Each number is 128 + 24 x the weight over its row's rms, rounded and kept within 0 to 255. Layers, rows and columns count from 0. The size above them is the row's rms in percent of the matrix's.

# layer 2 MLP up, 1024x256, rms 0.169, rows 454-653, columns 192-223
size [ 95  97 103  93  94 107  97  96 109 101 113  98 101 106 101 105 101  97 103 103 110 109  97 107 102  97 103  99  99 109  98 104 101 107 101 105  97  90  92 113 114 102  98 107 100  88  96  93  84 101 106 105  97 103  96 105  99  92 100  96 105  95 107 103 105 100 102 102 100  98  98 108  99  98  97 102  98 102 101 102 105  97 104 102 103  98 106 101 105  98 112  98 105 113  96 107 101  96  96 105 109 101 102  96  93  94 109 105  97  96  93  98  94 105  96 106  96 103 107  97  99 102  96  98 102  97  98 104  95 101  91 100 106 101 101 102  96 101 103 100  96 102  95  99  94 103  99 101  95 108  94 101  98 107 102  97  96  99  97  92 105  98  99  98 103 103  97 103  97  98  96 104  98  95  93 106  93 104  93  99 103  91  93  93 103 105  95  92 119  98 107 103  97 102  95  97  95  97 100 105]
[[ 91 154 135 121 129 104 134 132 147 137 128 191 109  98 143 183 130 159 109 133 108 124 109 126 112 155  97 135 115 116 134 104]
 [195 125 137 125 146 166 164 119 112 131  86  78 155 193 130  97 104 116 121 104 101  98  88 148 142 108 172 128 175 109 136 135]
 [135  98 116  91 168 124 130 120 134 110 117  90 126 150 151 155 103 152 137  97 121 180 146 140 122 133 176 124 148 127 130 151]
 [111 115 126 145 132 150 102 132 123 158 162 164 124 141 123 121 136 140  84 148 129  96 139 119 144 116 115 138 131  93 105 144]
 [148 162 119 157 158 146 129 129 171 111 135 178 150 132 146 124 157  93 128 151 125  86 133 118 120 127 145 111 143 101 146 160]
 [127 107 133 168 123 179 112 188  91 133 129 144  92 103  94 113 155  96 140 153 119 137 150 134 116 117 126 138 145 155 151 131]
 [132 122 135 114 124 114 121 126 137 104  89 127 154 133 122  68 103 122 130 109 139 126 150 117 114 142 185 117  90 157 112 162]
 [140 108 119  75 136 166 172 136 164 129 103 119 135 144 165 139 137 121 139 161  69 156 137 119 138 101 120 114 193 120 169 154]
 [113 111 110 167 155 120 129 151 154 119 131 141 129 129 103 135 155  97 159 167 113  93 137 147 146 128 104 153  68 120 117  97]
 [ 70 130 130  66 147 140 165 118 162 114 132 162 120 113 178 143 122 118 134 133 123 158 115 111 130 111  97 146 173 143 144 114]
 [146 137 111 174 106  91 108 121 155 103 115 107 116 149 137 126 105 187 160 120  98 140 114 108 101 110 148 138 139 146 148 163]
 [128 116  94 140 135 177 159 160  87 147 153 146 118 170 167 104 126 132 115  99 147  94 120  96 106 147 163 166 158 163 113 114]
 [138  64 155 125 146 153 118 166 110 136 145 120 138 100 152 112 103 161 116 112 128 115 133 142 108 137 154 142 156 153 151 166]
 [143 109 176 129  69 121 124 117  61 112 126 163 141 128 122 114 139 131 127 156 136 131 111 116 144 141 102 100 130 161 162 161]
 [119 158 143  81 164 127  92 142 134 144 136 149  81 149 138 129 135 138 134 142 122 126 134 154 115 119 153 108 124 104 122 136]
 [123 116 127 164 107  87 143 163 140 134 160 126  97 109 123 124 123 123 109  99 127 207 168 119 108 124 162 142 122  98 121 119]
 [127  94 162  96  50  98 142 131 164 139 139 131 169 106 145 139 130 125 106 113  68 143 107 148 133 130 113 139  99 119 107 113]
 [151 109 137 137 111 135 111 104 146 114 158 129 174 168 158 109 156 128  61  67 164 162 122 132 173 158 117 154 150  92 105 138]
 [158 117 133  92 164 163 126 121 101 130 103 114 156 125  79 200 146 132 130  92 136  99 122  82 155 131 125 100 141 137 173 129]
 [131 126 120 130 123 210 133 124 139 111 117 101 109  97 114 183  96 140 150 110 126 144 130 117 150 117 162 124 160 115 120 169]
 [128  74 111 161 121 131 111 134 121 122  95 124 137 125 118 107 152  70 124 136  95 157 119 100 125 135 164 132 164 123 148 145]
 [122 107 144 113 121 120 133 138 110 129 173 117  78 116 133 153 139 118 126 106 127 161  88 145 119 116  83 111  99 139 130 118]
 [148  93 129 136  97 108 128 102 111 143 146 133 164 115 128 103 134 119 155 157 147  94 131 116 121 102 141 151 124 124  97 146]
 [121 144 160 149 152  79 201 164 153 145 135 133 174 154 107  84 151 105 101  95 102 157 143 126 145 115 112 139 110 149  67 163]
 [115  90 115 109 135 155 136 147 117  84 204 111 100 129  86 125 151 129 166 123 149 137 114 121 135 137 155 108  77 113  96 147]
 [144 161 113 176  81  99 148 118  88 136 108 125 152 153 100 127 176 140 115 192  81 158 124  90 119 146 143 112  80 128 121  80]
 [141 154 102 100 172  93 138 154 126 103 137 143 114 110 153 130 170 129 107 129 153 141 106  94 131 139 116 119 135 152  86 146]
 [137 130 129 143 140 105 119 106 115 121 157 127 124 115 142 136 167 106 115 130 169 175 140 105 172  96 139 166 115 160  60 136]
 [106 132 165 156 164 118 106 112 117 113 124 146 139 172 116 114 144  84 139 136 152 125 129 118 119 118 161 104  96  99 147 121]
 [126 114  76 169 130 125 112 161 130 124 106 114 109 145 117 123 134 155 161 142 125 116 138 135 156 148 167 108 129 124 123 154]
 [101 125 126  75 153 124  90 127 124 106 133 195 110 192 123 123 161 139 103 149 134  98 163 143 122  90 132 147 122 134 119 123]
 [103 158 122 156 143 103  98 130 137 155 120 135  96 114 142 117 140 155 172 113 144 134 125 157 131 100 142  83 142 135 177 146]
 [147  70 114 125 143 125 115 143 134 162  94 158 104 145 127 138 122 167 131 110 147 132 108 114 123 116 128 138 118 150 126 121]
 [116 140 149 189 100 137 121 115 100 165 128 154 136 158  87 148  80 126 126  72 116 152 125  91 141 134  90 151 108  96  99 113]
 [151  70 131 114 128 107 113 127 107 156 109 142 126 140 122 135 108 172 124 127 102 158 114 189 185 132 155 137  93 125 115 141]
 [104 134  71 147  99 137 139 131 178 122  93  94 107 127 129 114 116 157 155 163 121 120 124 163 158 112 157 154 115 106 137 152]
 [112 127 119 128 167  88  70 124 132 124  80 116 135  96  92  93 167 181 139 140 123  80 144 132 133 138 134 108 108 153 131 117]
 [120 147  98 173 104 101 129  93  90  82  90 132 119 124 141 100 112  77  93 124 185  99 154  89 143 140 156  97 100 121 167 124]
 [127 100 166 163 148 158 140 127 136 124  82 124 128  91 149 113 180  80 132 136 135 152 100 155 137 153  97 137 138 132 116 127]
 [107 122 151 125 172 108 138 138 150 129 166 147 149 143 137  88 104  93  97  92  94 112 102 158 108 134  89 176 127 128 123  90]
 [133 146 137 125 151 115 137  76 126 138 137 114  96 143 103 130 141 141 121 120  94 108 126 174  88 169 135 122 130 153 121 135]
 [ 88 110 128 137 131  84 115 121 144 143 139 142 157 116 129 123 157 131 153 153 179 140 180 150 135 145 115 131 134 162 159 150]
 [ 93 149 149  91 135  98 107  99 123 151  96 127 126 131 109 138  96  94 159 131 132 159  75 149 169 130 182 135 137  86  70  93]
 [135 159 116 105 178 137 127 122  96 131 150 164 155 128 136  91 136 130  96 104 134 105 128 109 125 128 119 151 103 115 120 111]
 [158 115 150 141 125  98 113 143 129  54 123 116 126 127 112 111 155 146 136 158 122 115 124 130 136 120 171 106  84 143 141 152]
 [ 97 151 130 174  90  81 114  97 163 147 115 159 129 153 147  69 160 109 102  95 113 127  98 109 121 140 122 118 172  99 136 133]
 [110 101 137 143 115 147 159 138  81 131 105 114 115 129 127  92 137 157 118 130 153 131 130 110  84 128 100 100  91  80 106 120]
 [106 132 134 151 116 204 116 165  87  97 119 112 137 154 134 140 189 115 146 161 124  90 156 131  99  92 117 144 142 149 109 127]
 [126 142 116 149 120 114 118 167 107 160  96 134 137 156 124  89 129 136 122  77  99 158  97 110  94 106 114 110 115 133 146 143]
 [138 119 147  92 122 129 136 118 127 134 127 113 151 160 168 142 145 145 109 135 134  92 140  96 130 123 132 134 107 160 116 130]
 [129 170  97 150 140 111 162  90 124 124 124 107 116 140 137  87 146 104  89 155 121 103 150  91 129 117 153 107 109 106 148 116]
 [145  78 100 153 102 123 145 147 135 160 136 103  97  99 150 130  92 144  99 139 190 171 142 132 112 157 158 138 110 119 159 120]
 [150 148 172 136 120  96 170 145  96 168 148 107 134 103 133 131 144 134 118  94 125 146 144  95 110 116 133 136 107 134 122 167]
 [ 96 167 142 173 123 149 132 124 135 153 159 149 128  77 126 129 190 127 117 134 103 117 118 112 105 115 146 101  96 129 127 130]
 [123 129 136 142 167 112 157 156 125  85 162 123 119  73 123 140 148 149  95 151 146 111 117 100 103 138 129  93 116 117 106 137]
 [109 136 112 113 102 140  94 129 148 149 121 109 112 120  90  80 128 155  95 115 107 180  87 163 126 182 144 138 135 102 116 123]
 [102  92  68 135 155 164 144 110 157 134 129 130 116 179 142 139 108 161 146 195 111 137 141 142 136 108 137 126 152 130 141 148]
 [143 143 160 111 166 129 111 123 106  88 120  91 143 129 139 143 110 115 134 121 108  86 115 108 132 148 106 124 133 147 122 102]
 [124 152 152 114 166 130 146  99 156 159  79 146 126 150 148 152 113 126 127 134 110 101 133 173 145 159 138 115 159  86 116 142]
 [174 130 111 152 109 111 159 143  98 118  99 162 141 115 106 151  88 155  79 110 124 129  90 104 142 128 167 130 126 140 112 140]
 [153 117 128 116 171 147 142 122 136 109 112 120 123 121 192  85 124 126 145 129 128  94 150 149 144 107 144 143 111 137 143 105]
 [ 98 117 163 136 138 150 114 110 180 115 118 107 152 111  62 140 114  96 124 114  89 147 120 167 136 140 123 106 129 112 105 130]
 [170 107 146 151  81 157 163 105 104 141 128 131 154 123 126 147 106 131 169 127 130 101 124 142 169 169 147  97  96 154 132 115]
 [140 130  96  94  89 151 152  95 161 166 135 160 131 137 134 169 130 180 165 127 157 109 152 171 136 114 138 147 160  92 128  93]
 [104 109 135  92 143 130 160 124 179 139 120  86 112 165 171 105 154 176 141 146 147 106 109 129 131 122 101 128 106 101 120 115]
 [115 138 129 127 188 110 117 111  97 115 122 112 141 117 159 146 148  92 121 137 150 137 102 142 102 140 107 127 132 133 159 133]
 [136 145 161 133 141 131 104 133 153 167 108 133  96 133 127 103 151 172  86 138  62 180  83 117  96 128 187 149 100 136 132 176]
 [102 106 107 166  84 120 120 145 143 134 136 143 130 176 110 115 122 131 183 135  72 125 141 152 147 141 122 129 141 127 141 115]
 [123 133 158 158 131  91 140  92 129 131 141 105 117 121 165 115 175 119 120 117 182 133 133 106  95 102 119 119 105 113 141 157]
 [167 143 161 126 141 108 135 104 147 185 116 119 166 146 152 120 136 135 131 154  72 158 137 106 122  84 105 115 115 139 120 141]
 [ 80 156 157  46 130 118 115 150 134 109 108 110 113 136  74 127 141 120 134 132 110 120  86  89  89 168 144 136 158 139 133 108]
 [129 157 133 157  87 147 166 115 125 117 130 125 145 121 137 119 133 140 126 161 108 143 143 100 109 123 128 143 141 127 137  82]
 [138 136 150 134 145 109 127 101 163 133 164 140 136 150 122  90  77 112 121 170 128 137 176 103 122 157 159 143 142 163  98 134]
 [ 78 154 135 134 139  83 122 117 140 105  99 126 117 128 114 168 127 126 122 131 115 104 124 133  98 160 119 132 128 166 143  98]
 [ 94  95 135 135 124  94 123  88 145 135  78 133 101 107 164 137 120 125 137 161 112 152 127 149 162 131 120 120 133 139 178 144]
 [121 150 107 113 159 138 201 174 116 130 130 108 110 143  76 105  70 127 142 153 100 156 131 132 121 134 146 146 136 130  87 164]
 [165 143 123 125 134 124 109 134 125 108  96 126  93 133 148  70 121 135 127 119 148 153  93 152 156 114 112  86 129 101 124 129]
 [134 156  92 124 107 146 155 140 145  87 146 116 134 105 151 110 130 136 137 175 152 143 106 141 134 133  73 107  80 139 121 101]
 [145 135 124  98 127 102 134 133 122 122  84 137 138 132  95 148 150 129 158 117 107 141  86 139 124 164 175 125 135 121 135  90]
 [154  80 164 138 151 145 103 153 139 114 167 171 140 103 106 129 120 152 134  85 160 110 104 131 168 135 134  92 123 110 129 155]
 [106 123 147 151 114 148 135  99 126 133 133 129 138 130 117 131 137 147 137 136  88 115  95 117 145 123 166 141 124 168 105  95]
 [ 96 133 129 106 144 161 138 133 120 141  85 181 136 129 178 169 136 160 150 163 105 131 152 123 133 159 121 104  79 105 119  82]
 [ 74 101 166 125 117 101 131  77 127 128 148 158 137 102  83 134 142 115 145 130 114 164 114 111 145 140 156  97 127 143 112 120]
 [126 124 150 148 106  79 158 130 120 132 123 108 145 174  99 143 150 112 132 120 149 126 125 117 101 112 118 113 148 129  82 136]
 [153 125 123 152 158 143 119 125 108 109 130 154  88 142 112 118 140 104 150 145 156 109 180 175  99 123 141 186 113 149 120 197]
 [176 135  99 116 103 131 127 139 138  99 150 139 171 114 131 177 159 138 132 125 154 158 137  91 151 127 190 104 141 130 140 145]
 [111 163 139 110  89 155 126 116 101 129 170 153 174 151 126  91  92 123 135 113 160 160 114 102 122 120 117 107 154 101 132 121]
 [107 121 144  87 176 119 143  99  98 124 149 145 147 105 123 160 117 134 127 138 115 127 172 123 127 132 142 121 103 101 152 149]
 [141 157 162 173 138 136 121 116 113 123 111 154 111 143 148 149 160 101 147 169 182 135 146 136 106 112 106 122 113 135 159 177]
 [137 114 138 108 151 124 110 167 176 156 111  91 149 131 117 137 147 120 124 148  70 121 131 110 124 181 100 147 167 131 113 108]
 [109 158  98 117 177  99  84 118 163 164 144 133 127 149 154 126 143 142 122  91 151 103 136 106 133 192  88 130 159 135 108 117]
 [135 124 164 140 139 106 155 130 151 142 113 133 138 100  69 122 148  84 133 158 127 156 160  96  87 156 131 141 171 126 101 135]
 [145 121 120 127 107 175  87 135  97 123  43 113 126 118 143 128 135 108 181 116 104 112 179 142 148 166 119  99 165 105 142 155]
 [155 121 113 116 122 118 119 147 141 107 108 130 100  88 146 117 133 139 107  99 114 117  56 131 148  90 126 109 138 150 109 131]
 [167 113 124 148 129 102 101 104 150 118 150 150 118  90 124 100 122 104 165 132 158 138 138 120 108 148 144  75 103 116 120  99]
 [110 115 151 141 117 110 145 154  99 131 111 138 122 118 118 103 132 138 154 122 127 159 156 126 160 142 107 139 147 130  89  97]
 [108 120 123 141  85 155  85  67  89 162 116 139 128 153 151 105 125 151 134 136 140 132 150 136 101 114 133 139 156 144 146 141]
 [110 115 104 106 146 145  60 104  97  87 129 103 155 139 126 139 147 104 178 118 115 130 154 147 141 161 144 123 104 127 135 161]
 [170 129 117 100 134 147 109  81 121 107 119 120 122 108 113 126 164 147 151 170 144 127 144 129 135 111 157 129 164 159 145 141]
 [129  70 121 139 187 129 167  70 121 103  77 165 159 120 129 135 180 108 117 134 136 131 127  92 115 146 138 122 113 129 130 127]
 [135  93 113 172 144 155  99 127 171 131  92 113 174 126 155 154 123 135 129 109 146 111  89 157 132 145 131 148  87 172 134 165]
 [162 123 110 102 108  96 101 107 139 105 127 162  85  94 161 126 128 120 133 128 141 150  98 143 122 187 118 113 144 135 126 110]
 [104 137 100 102 136 137 129  98  91  86  86 162 129 139 138 123 154 161  95 124 112 136 111  94 148 122  67 146 128 104 145 109]
 [143  72 141 150 123 161 114 112 121 126 171 162 152 153 121 115 136 128 133 132 129  93 129 117 110 146 144 106 135 147 122 108]
 [155 171 108  96 114 145  87 120 115 110 155 116 194 108  94  89 126 135  90 110 123 146 129 145  75 163 161 101 177 153 159 137]
 [121  86 122 147 133 136 126 117  84  86 133 137 118 106 117 148 138 123 111  86 148 120 102  60 106 161 111 183 121 112 108 204]
 [145 158  94 173 105 177  94 112 136 171 149 133 135 135 143 114 116 120 150 165 151 126 136  83 136 118 151 158 115 140 164  96]
 [159 117 150 119 173 130 123 110 160 167  95 132 132 116  98 146 157 122 120 163 109 133 137 133 110 159 127 118  95 155 108 119]
 [132 130  87 138 179 108 152 133 156 114 151 145 159 118  93 181 134 125 122 137  99 112 164  92 103 124 138 132 146  97 129 120]
 [ 78 151 141 122 170 138 140 142 127 119 116 169 115 146 146 125  95 129 123 124 162 132  94 113 103 147 111 118 137 127 116  98]
 [133  95 106 137  82 147 139 105 138 136 140 128 138 120 121  87 166 196 114 112  93 135 123 169 157 123  95 183 159 127 156 154]
 [126 141 159 126  93 149 179 158 145 153  90  70 125 141  98 172 165 105 124 150 126 135 159 149 190 133 150 161 115 108 151 124]
 [114  78  97 164 107 154 116 121 101 133 142 107 152 101 152 151 144 128  84 131 114 111 149 127 137 187 132 118 125 135 152 118]
 [103 141 133 133 111 131 174 134 144 132 140 152  58 131 128 148 134 141  72 166 145 143 142 129  86 127 129 115 118 128 137 143]
 [112 159 158 138 107 126  79 145 143 104 136 112 136 128 141 130 144 108  97 164 100 111  96 144 151 183 131 115 151 113 122 119]
 [ 86 142 154 143 117 123 147 145 130 102 135 114 110  78 125 124 125 156 139 119 175 104 124 139 146 160 138 154 114 110 109 142]
 [125 130 167 165 130  96 121 143 138 113 149 118 102 129 109 117  78 165 118 146 140 112 138 102 136 152  88 127 158 136  99 137]
 [ 90 138 108 144 105 127 165 120 165 131 132 101 130 160 128 133 102 127 163 118 130 143 109 107 141 140  79 153 119  85 129  90]
 [105 138 126 170 119 120 147 146 140  91 139 120 147 135 142 142  86 100 123 166 111 121 197 105 153 131  97 135  79 125 108 132]
 [120 102 150 138 122 111 152 102 137 148 122 136 148 118 128 107 119 163 126 137 135 174 131  98  95 125 125 143 109  91  84 153]
 [201 147 107 124 146 176 119 122  64 127  99  99 118 112 129  96 130 120  79 129 199  77 104 133 164 128 108 148 149 106 126 125]
 [ 93 153  72 121 107 114 129  92 130 136 115 131 137 127  77  91 148  95 153 119 103 148 143 151 108 144 136 131 148 124 104 119]
 [124 135 137 123 147 134 145  87 185 122 155 142 134 140 147  99  73 179 147 141 137  95  97 147 131 115 125 120 131 132 180 137]
 [130  95 126 120 123 128 126 161 174 143 127  93 147 163 150 148 121 138 110 118 103 115 119 124 177 129  98 152 143  90 132 146]
 [ 92 129  87 161 135 124 123 121 116 110 118  93  97 217 177 115 135 134 132 127 115 136 127 114  85 160 143 142 122 169 117  66]
 [192 122 127 136 127 128 128 137 152 123 132 145  95 150 151 172 150 133 136 106 145 116 128 120 158 132 122 147 160 108 135 166]
 [138 165 138 122 135 117 101 154 183 125 119 126 153 154  89 151 167 133 142 156 197 134 151 141 123 155 123  72 180 108 141 140]
 [123 107 114 164 146 168 122 176 116 122 118 145 107 119 140 152 193 131 159 149 140 136 155  92 114 112 104 103 127 145 154 141]
 [155 143 129  99 150 147 164 133 135 127 139 164 123 121 122 107 109 116 118  96 108 129  99 122  84  95 144 149 178 159 166 156]
 [ 89 158 113 125 121 131  91 124 107 105 104 107 123 133 120 115 134 129  70 110 187 122 144 117 183 105 107 128 102 122 110 143]
 [143 110 138 141 101  84 130 124 120 141 132  91 116  83 178 120 108 107 142 132 150 111 151 136 161 141 138 137 147 107 107 144]
 [ 84  88 131 153 165 129  81 121 156 141 102 144 161 158 113  97 145 125 131 158 136 120  83 134 132  96  81 152 126 149 119 142]
 [ 91 163 118 123 110 103 114 109 118  95 123  96 149 187  87 114  64 125 174 104 114 126 152 140 123 160 164 133 126 113 109 148]
 [ 77 139 138 104 143 147 147 145 167 155 156 144 133 102 138 146 134 144  99 123 124 120 129 120 140 134 121 125 153 142 134 134]
 [138 145 126 156 117 115 131 110 139 151  93 133 159 121 130 102 133 133 132 172 117 167 147 109 146  92 114  99 124 121 168 123]
 [168 142 159 117 164 148  91 147 127  94 181 142 156 147 138 138 131  89 126 135 109  96 161 152  90 172 154 157 154 106 133 111]
 [108 135  74 180 103 133 163 137 127 157 139 138 134 163 118 110 149 105 166 137  90  97 141 134 105 143 197 150 159 118 106 127]
 [111 103 126 131 151 128 103 130 102 106 120 101 133 101 110 124 126 139 135 151 161 128 135 122 170 116 116 110 126 135 138 156]
 [128 106 142 109 102 123 170 121 149 156 126 162 176  92 118 164 154 139 135 150 126  46 157  97  72 152 141 142 100 120 109 140]
 [124 148 164 109 142 155 135 148 107 115 141 127 113 126 141 128 110 124 113  99 110 106 137 170 160 124 150 103  89  78 117 126]
 [152 181  83 141 116  98 114 126 150 142 133 134 171  93 121 136 100 126 100  90  90  97 136 163 127 121 113 148 122 121 128 166]
 [115 118  89 138 108 113 125 179 140 112 126 159  93 137 124 134 146 128 123 162 149 141  88 105 150 131 145 150  86 163 108 143]
 [131 126 136 142 143 103 135  99 158 133 138  99 160 124 135 163 118 103 194 130 103 105 123  83 135 124 163 141 145 141 145 134]
 [107 156 102 103 114 134 127 103 126 101  99 136 154 114 131 115 106 149 162 148 134 127 145 134 142 114 124 155 141 157 140 194]
 [158 110 139 111 104 132 118 145 137 107 182 169 124  91  96 157 181 143 155 134 109 133 137 135 145 125  89 101 105 133 143 122]
 [116 103  95 134 138 130 117 109 122  89 156 159 157 157 132 109 176 119 110 100 170 179 127 154  87 127 138 140 150 119 159 106]
 [165 141 162 107 104 147 165 149  94 172 155 123  89 109 127 150 153 106 178 141 147 151 132 133 143 161 111 125 126 112 131 108]
 [154 126 139 134 101 138 132 138 141 113 180 118 112 130 107 205 149 117 125 126  99 140 145 125 126  85 108 126 142 136 125 119]
 [157  91 141 109 134 142 109 130  92 119 139 154 133 132 115 156 133  91 109 133 176 138 146 164 115 164  71  84 143 131 124 136]
 [151 140 156 107 119 122 144 112 168 124  93 146 142 151  82 137 165 159 158 115 130  76  91 119 167 146  87  96 169 161 150 173]
 [117 113 154 155 122 137 103 117 100  90 131 154 137 111 149 104 121 125 118 134 136  88 138 140 117 130 115 165 100 152  78 160]
 [146 119 143 141 130 129 128 141 169 130 136 111  88 137 152 144 112 105  86 184 124  95 155 167 116 100 125 151 105 156 157 151]
 [174 139 138 143  92  71 146 133 126 127 135 115 151 106  98 154 138 154 101 129 139  76 103 128 149 138 132 117 132 125 119 102]
 [149 123 143 133 160 116 146 148 146 127 139 121 131 126 128 118 182 104 132 134 116 117 144 137 192 148 140 159 148 120 104  86]
 [129 113 184 154 119 142 159 162  84 172 129 136 133 149 122  78 129 160 107 110  92 113 120  82 123 145 142 132 129 115 114 124]
 [174 116 169 136 128 138 104 142 145 118 160  93 118 130 119 128 134 151 157 138 126 109 127 132 110 124 161 155  93  85 109 193]
 [113 140 114 154 113 114 118  63  99 132 129 113 142 134  88 170 147  91 131 141 111 104 152 168 158 112  90 165 130 130  98 122]
 [117 142 165 171 134 154  96  96 140 124 145 118  91 162 118 117 110 163 130 167 126 142 111 105 147 136 114 130 127 107 124 114]
 [115 121 136 157 123 110  93 100  85 127 128  99 108 144 189 132  92 136 119 154 126  58 123 157 116 142 183 130 114 144 113 130]
 [ 85 182 124 114 156 137 129  93 106 137 123 158 130 141 150 138 177 120 129 113 150 139 144 136 180 128 153 109 124 100 136 143]
 [112 120 135  97 149 121 105 110 135  77 141 145 137 148 103 142 148 120 115 115 146  90 155 126 128 100 119 145 112 123 143 120]
 [129 167  79 107  78 121 111 134 131 113 149 119 144  98 108  99 138 120 113 122 121 130 137 141 109 146 117 125  96 117 145 129]
 [105 128 130  94  73 114 140 125 111  78 111 116  70 155 126  87 111 121 157 116 138 103 101 106 108 145 159 104 144 166 136  87]
 [128 129 149 126 130 122 155 151 180 154 162 168  92 131 115 118  91 110 133 150 151 159 125 105 133 132 121 110 133 116 127 147]
 [125 112 184 125 154 149  86 112 119 110 119 189 154 108 107 142 100 140 134 121 156 121 129 119 113 147 146 106  96 137 138 124]
 [148 166 120 148 111 108 129 142 152  67  98 101 138 140 125 107 167 134 118 115 100 173 139 135 119 144 155 112 157 116 132 132]
 [ 94 109 172  92 152 118 163 181 128 139 118 116 155 155 145 117 105 130 119 126 154 131 117 123 145 155 141 112 132  96 141 115]
 [137 154 139 117 163 126 119 145 114 115 118 114 111 136 125 107  95 173 106 109 119 158 142  96 142 123 151 191  80 122 119 175]
 [172  82 110 172 103 115 160 110 178 142  96 153 125 126 122  99 128 136 118 131 121 158 157  96 129 160 115 165 125 109 118 110]
 [111  82 100 208  74 168  83 150 124  75 135 123 115 138 159 140  79 136 114 136 129  93 141 106 120 137 147 141 110 127 175 183]
 [155 132 155 177 157 143  89 144 140 123 191  83 114 138 100 132 127 115 191 128 140 159 122 140 141 103 136 124 131 153  77 144]
 [118 160 123 134 136 137  99 123 164 138 115 101 154 149  87 137 158 108 151 116 127 142 177 124 150 129 129 103 132 164 117 188]
 [ 99 135 139 139 119 103 183 111 124 107 146 134 138 171 116  89  95 118 139 164 139 150 105 135 167  99 130 122 146 133 116 131]
 [129 115 128  80 128 116  95  81 104 126 101 104 155  82 149 115 124 160  99 167 115 123  97 125 154 111 117 119 201 143 125 137]
 [129 113 158 125 161  94 141 153 136 115 124 152 131 135 137 121 154 148 114 135 117 150 117 101  98 134 171 103 123 157 120 116]
 [144 165 168 110 145  94 101 149 114 149 109 120 116 160 133 106  94 127 137 162 140  90 127 141 119 158 122 142 101 159 149 120]
 [116  98 148 117 139 118 131 122 151 118 112 137 119 148 143 112 150 129 185 111 111 122 153 140 138 104 126 142 138  83 119  79]
 [113 145 122 150 149 105 145 125 119 117 150 136 110 107 127  99 154 137 111 129 128 103 124 135 170  88 124 173 138 109 131 142]
 [ 70 134 119 111  98 142 120  97 131 105 110 127 111 129  92 114 156 113 115  85 136 102 152  90 100 123 108 169 121 117 132 137]
 [122 118  68 134 110 146 162 160 122 127 127 130  90 120 146  72 113 147 129 139 132 117 109 113 133 101  68 148 119  93 169  62]
 [115 146 141 123 121 141 171 144 164 122 167  98 144 152 127  95 152  82 123 107 120 153  96 203 127 112  86 132 103 137 161 118]
 [163 138 152 124 110 151 132  89 120 160 115 122 151 115 166 132 168 171 132 112 115 105 103 115 174 134 102  93 137 174 120 109]
 [113 142 151 131 137  86 131 124 162  96 142  78 130 147 118 156 103 104 123 128 161 133 142 121 129 147  72 102 129 107 127 154]
 [149 149  84 122 138 133 140 138 133 122 108  96 133  88 116  77 156 147 116 154  86 110 100 138 138 106  91 120 126 152 143  88]
 [121  94 135 183 121 124 134 157 114 187  68 120 101  87 126 116 128  87 133 152 113 115 112  93 123 118 107 149 126 113 163 125]
 [138  98 134 107 106 136 128 136  66 125 120 132  99 116  98 168 119 107 161 175 157 111 145 128 127 105 125 136 103 160 103 144]
 [141 141 157 141 128 127  82 105 159 115 146  98 132 139 116 110 144 147 152 189 121 126  91 127 126 143 111 114 177 115 154 104]
 [138 116  90 130 123 164 184 143 118  75 164 160 128 139 114 134 151 155 137 133 149 140 116 102 144 102 110 159 155  99  83 117]
 [102 128 136 143 133 139 118 126 114  81  98 152  99 150 127  91 113 134  93 134  97 132 153 174 163 101 123 154 117 122 139 146]
 [130 144 141 142 151 137 163 119 168 129 202 155 132 157 160 129 147 162 169 114 123 137 103 140 144 137 120 199 133  76  75 148]
 [129  94 135 139 104 141 107  89 135 124 150 129 160 159 138 128 166 112 118 160 123 180 144 122 176  97  89 102 138 115 107 156]
 [123 155 114 132 168 100  74 138 135 133 132 158 153 185  97 122 108 137 120 102 133 149  93 157 150 136 138 129 156 156 198 111]
 [115 139 155 120 138 148 121 118 118 163 164 144 132 138  76 103 123 122  90 133 132 126  96 147 127 165 105 109  95 132 122 113]
 [174 132 160  98 130 158 124 136 119 142 107 100  92  73 123 139 132 151  88 152 146 134  97 129 160  93 154 140 125 117 145 139]
 [122  73  96 133  98 157  95 144 136 130 118 141 124 122 128  94 134 128 134  99 158 156 137 153 119  95 147 143 100 160 169 130]
 [106 130  81 123 121 135 117 119  87 106 148 100  90 123 137 104 124 114 126 119 133  93 195 120 164 147 127 159 151 121 149 138]
 [171 171 151 122 140 126 125 152 129 140 106 132 113 132 136 117 122 141 100 105 144 110 166  82 140 112 121 181 156 162 135 121]
 [ 93 182 160 102 144 158 137 125 120 118 139 154 133 122  93 135 136 118 121 155 125 122 141 140 112 149 128 105 119 113 136 164]
 [150 113 114 125 125 147 127 133 103 124 105 148 112 145 133 142 127 139 115 114 130  96 159 172  93  97 117 110 143 133 122 119]
 [133 146 135 118 137 129 103  96 159  90 135 131 145 117 133 148 118 166 133 137 136 131 127 167 150 132 113 146 159 131 114 125]]